config = dict(
    tie_word_embeddings=True,
    optimizer='soap_variant',
    warmup_steps=70,
    dataset='wikipedia_en',
)
Each number is 500 + 50 x the weight over its row's rms, rounded and kept within 0 to 999. Layers, rows and columns count from 0. Numbers have three digits each. The size before them is the row's rms in percent of the matrix's.

# down: layer 12 MLP down (transposed), 896x224, rms 0.307, rows 882-887, columns 0-223
# up: layer 12 MLP up, 896x224, rms 0.29, rows 883-888, columns 0-223
down882 102:566490523430540498530470564520521525494458503453516515443461496465493536473478433456488522477430419570580508501454461546463580503451515503554649519555470526492479495541573465584544438487496546545611406492500491482470412509552475456535487538396422557503510465480452490381484549487519436535460564417477421566499438505485531471572520601580467501469478504503416471551568408655554521503491446455486417543612481607409490457468467544491468436416512528535469568402470551444514465504465529408543505510523366475474497507524490416455561435567517462494504532576438462579521471458447508566499509409449498482508493457548467532444380476522527524475500496448466543466442504487464554418489
up883 094:562467427487556532525544535436509514480475428527351415452432437563430445537452404503472450460430548546465492552550515455571481525548488538499487504499523458500605561515443499460492495487490533476495476482486561529419601407537610494492503391522492472531594537369507480544445383415556454401478470485482464471433492483507576559451417467578496525528511567537509514496573531546505528490503550544507516538529598525523573503478513510510472578460562547447505410463555490400536498473403492590467498439472550402529529489543538494459448443511524517480578449466409559562568522539505495488475536481390489403472553401462471475428605559569516539496489468469445471478451459487468449510507
down883 095:530451503425533500510526438504536478511531507648494508551509465473527544479487376461557456562488446546575450539460505395588493498462411494415497461562567407475467574516494471527477513463508435470462510498465495541511588472448524460410488544596484486509536481443502440427442472513548535462580503502521419526456484465511520483529449464479465531509483524492446489486559500475326467496516419564535477581487550541418528466410496530584541514520414420471459517530587464549414423561488508371514598629593461503523508474416468531545393514614404436509498493493481446535463456581466472488442515489521497468496407468442529525516494566554443485571474521525547478552557526490444459539551
up884 103:492469471544450574514518406511535473447441493471524459467442569563481509490579435489494505367467532479606427495522393559415451505475473527525497491587451374534563486557495489522515549429434544541589511475458482430411502526517456484493469537450379524562439393467558546468469558490474446534424565510532548500580492442479504478499441488597525521448486460582486433486486479498444475449563427555538540466482550559497501523473537430526534433543433479498562529448501502529466465577456466515471543523514572498547464557542565507466447618401564407422484459533403451436476517529478475494547534598462470547489579616536536463547499531510447519544540453472487566554385489466477600507560
down884 112:428489417444541482436477457524516570542525448568466503511480513573478526498342464524541589548540593505430442520453494510468545521505550500480406510552507588522412529517435547528502526676470487514541434489499545488468461420478554472457501638472428560439502527545501453470596468501486600476486489495539649445491563603501455505503524531560552473467515495412475572475426522554585593530448454496444458564532512576479441622521475473417632552490464543462501457460496469491514545528501559526522504544498517522462538470463434585509437514511479507527553502489463501561473585499471440540486538424479504540589456486541469537527598532585556515491446545447529508479567522462550484428500
up885 104:438532488581568466456516499438506452511504509527436480533535495450449472578498503525466567473535380538517375344547485561483492555438470512506595520487534517509501425489436528520451482538514561409446522528562479499618407482462578599520553466522470545591456563498532503467549532561493548520533538509522537586443465503525578601632472415419469520415470475583525539551519494448467488527495531507535525502523597524474598578464545519396536452498517525506438483482396479554501481482452568507529531504476558432457499512579399580547511456489492448441523558411487578430570540536456512391580433488497516500474455500481517504474532493528560425513516537459432414524487432538472569541513
down885 112:548572508457529482456625490490422466463561581497514493546523460492559537490447454574433448548516453450437489499405523400552485554459443442562431564536563502576471511562525460496395554489428405381507634485516486571539499527566535550390564476404496530549523509447461546538507498580518514577598420563453437535495509439493477502538510604556434548483451487483406587512478488472423499504447514561570509536497522502483491495500473507541474450482501520518427549434487554553461600536528414555463413488476497513494423547479457537475505485576452540551474511483507487400538542532534480580485548488512472504537474569399556390522501562550545460549519561526484514553472599457582474441475
up886 094:418520416477405500629513454485443562462510541527484397483472538444485624456446555407448418450535535579567478576501495521416387483452540513507537547486481530483490449466495502434520559581428533518537519538491499530429519475476575433576499536503467443515480471512546401511580533556468543542547534522469527495417539541532567423465508460515513526568445556470479507518535484400437553465470410426507547541505495544509543482533457499491564516498516559413482535539478530569467490514547381604426516449452566445494491488472414596505510673489464540430541492543511498566468490526474488461436511492470516507478428468476487416505457435576500427466525507580464546451543445430578436448414
down886 099:426369550529569458595504557478556525450514540450530439554468494447507506496576516585556503522430441386481521538491559508479565480512461543527603376454503498375436589420481517494558440501440503497510565378547491570466563452478531543508505565485514530491452563502510550437533540520488520395430525459609468519444539512556421461455472516477503461586501456372432497526505428518530508591442598481471475523472537524434559354563482550500540484556527577452515456468535480512480482502495572430556534538576414516398518450477555501451464471595507529507517430490490541437455509568531517491508535505464476463482508538526389469489532517480559557458506404542501487412499489546477509456520
up887 098:470334496460418465542589414475421496461508539418529476480535493452435499579496503477562547470497493523541462420483477483460514461518510616569498524385479509483521509559520443515525485568525527535473476462429589519470434614401505469518558449586536564441483378513563446491580589491442496518415472468619521526485484531487500410554543455500461527527492464456441412589513437445528599591496456453530465488447456557516553453467428467493465600479522528529481526486386497497413509498501546505601476469407467444397518531556490547477552479468501518495567557476495485442511527447525485597477540569519467481529483558491520477483581481448558537660516503552497459481487488503514527461506
down887 101:537434534469438479507487536549537393446527520561495514568507509412481546511491443527518526486584537470468495488430536505458459570488497408470503472483494498603457438538567549493513500407522448511414484430471524501420523472477341505536552514524478534441481434554499550507492613539505525497496504588425474480463448511433527497557575537440437414415515441444614504477497445400519496585444413408475591518476473519449403542534467525523463561476502459410547472538466576489563543501488488481459500520537501602524485524482542565555559506488502451514544479471493561603496438529461585522473567566431556492368409470499391509452471493399423532525510481478624474521493567486444461461540
up888 106:566572497414489521501530577422410489502484399502564540453467480397462549500453506475547502503504544465500532573501501490523485575541538467442594480465499427474504510424532540495484511540459521468564545550440463515540524435424427423509492499539474487614461515480557475490534564568391534503489522411498518371450473593462483513576604414488391537490479516415553459509538468389511428505453584502479550528491523562507531536586487445574488440546468532511507508587492465554380562467445489547484472515485544478479533522473441512556475578577391575531443523550538488463418502524497469435472604497585546481491485528529597475543462463461497471446594514539480436370494504560502398504458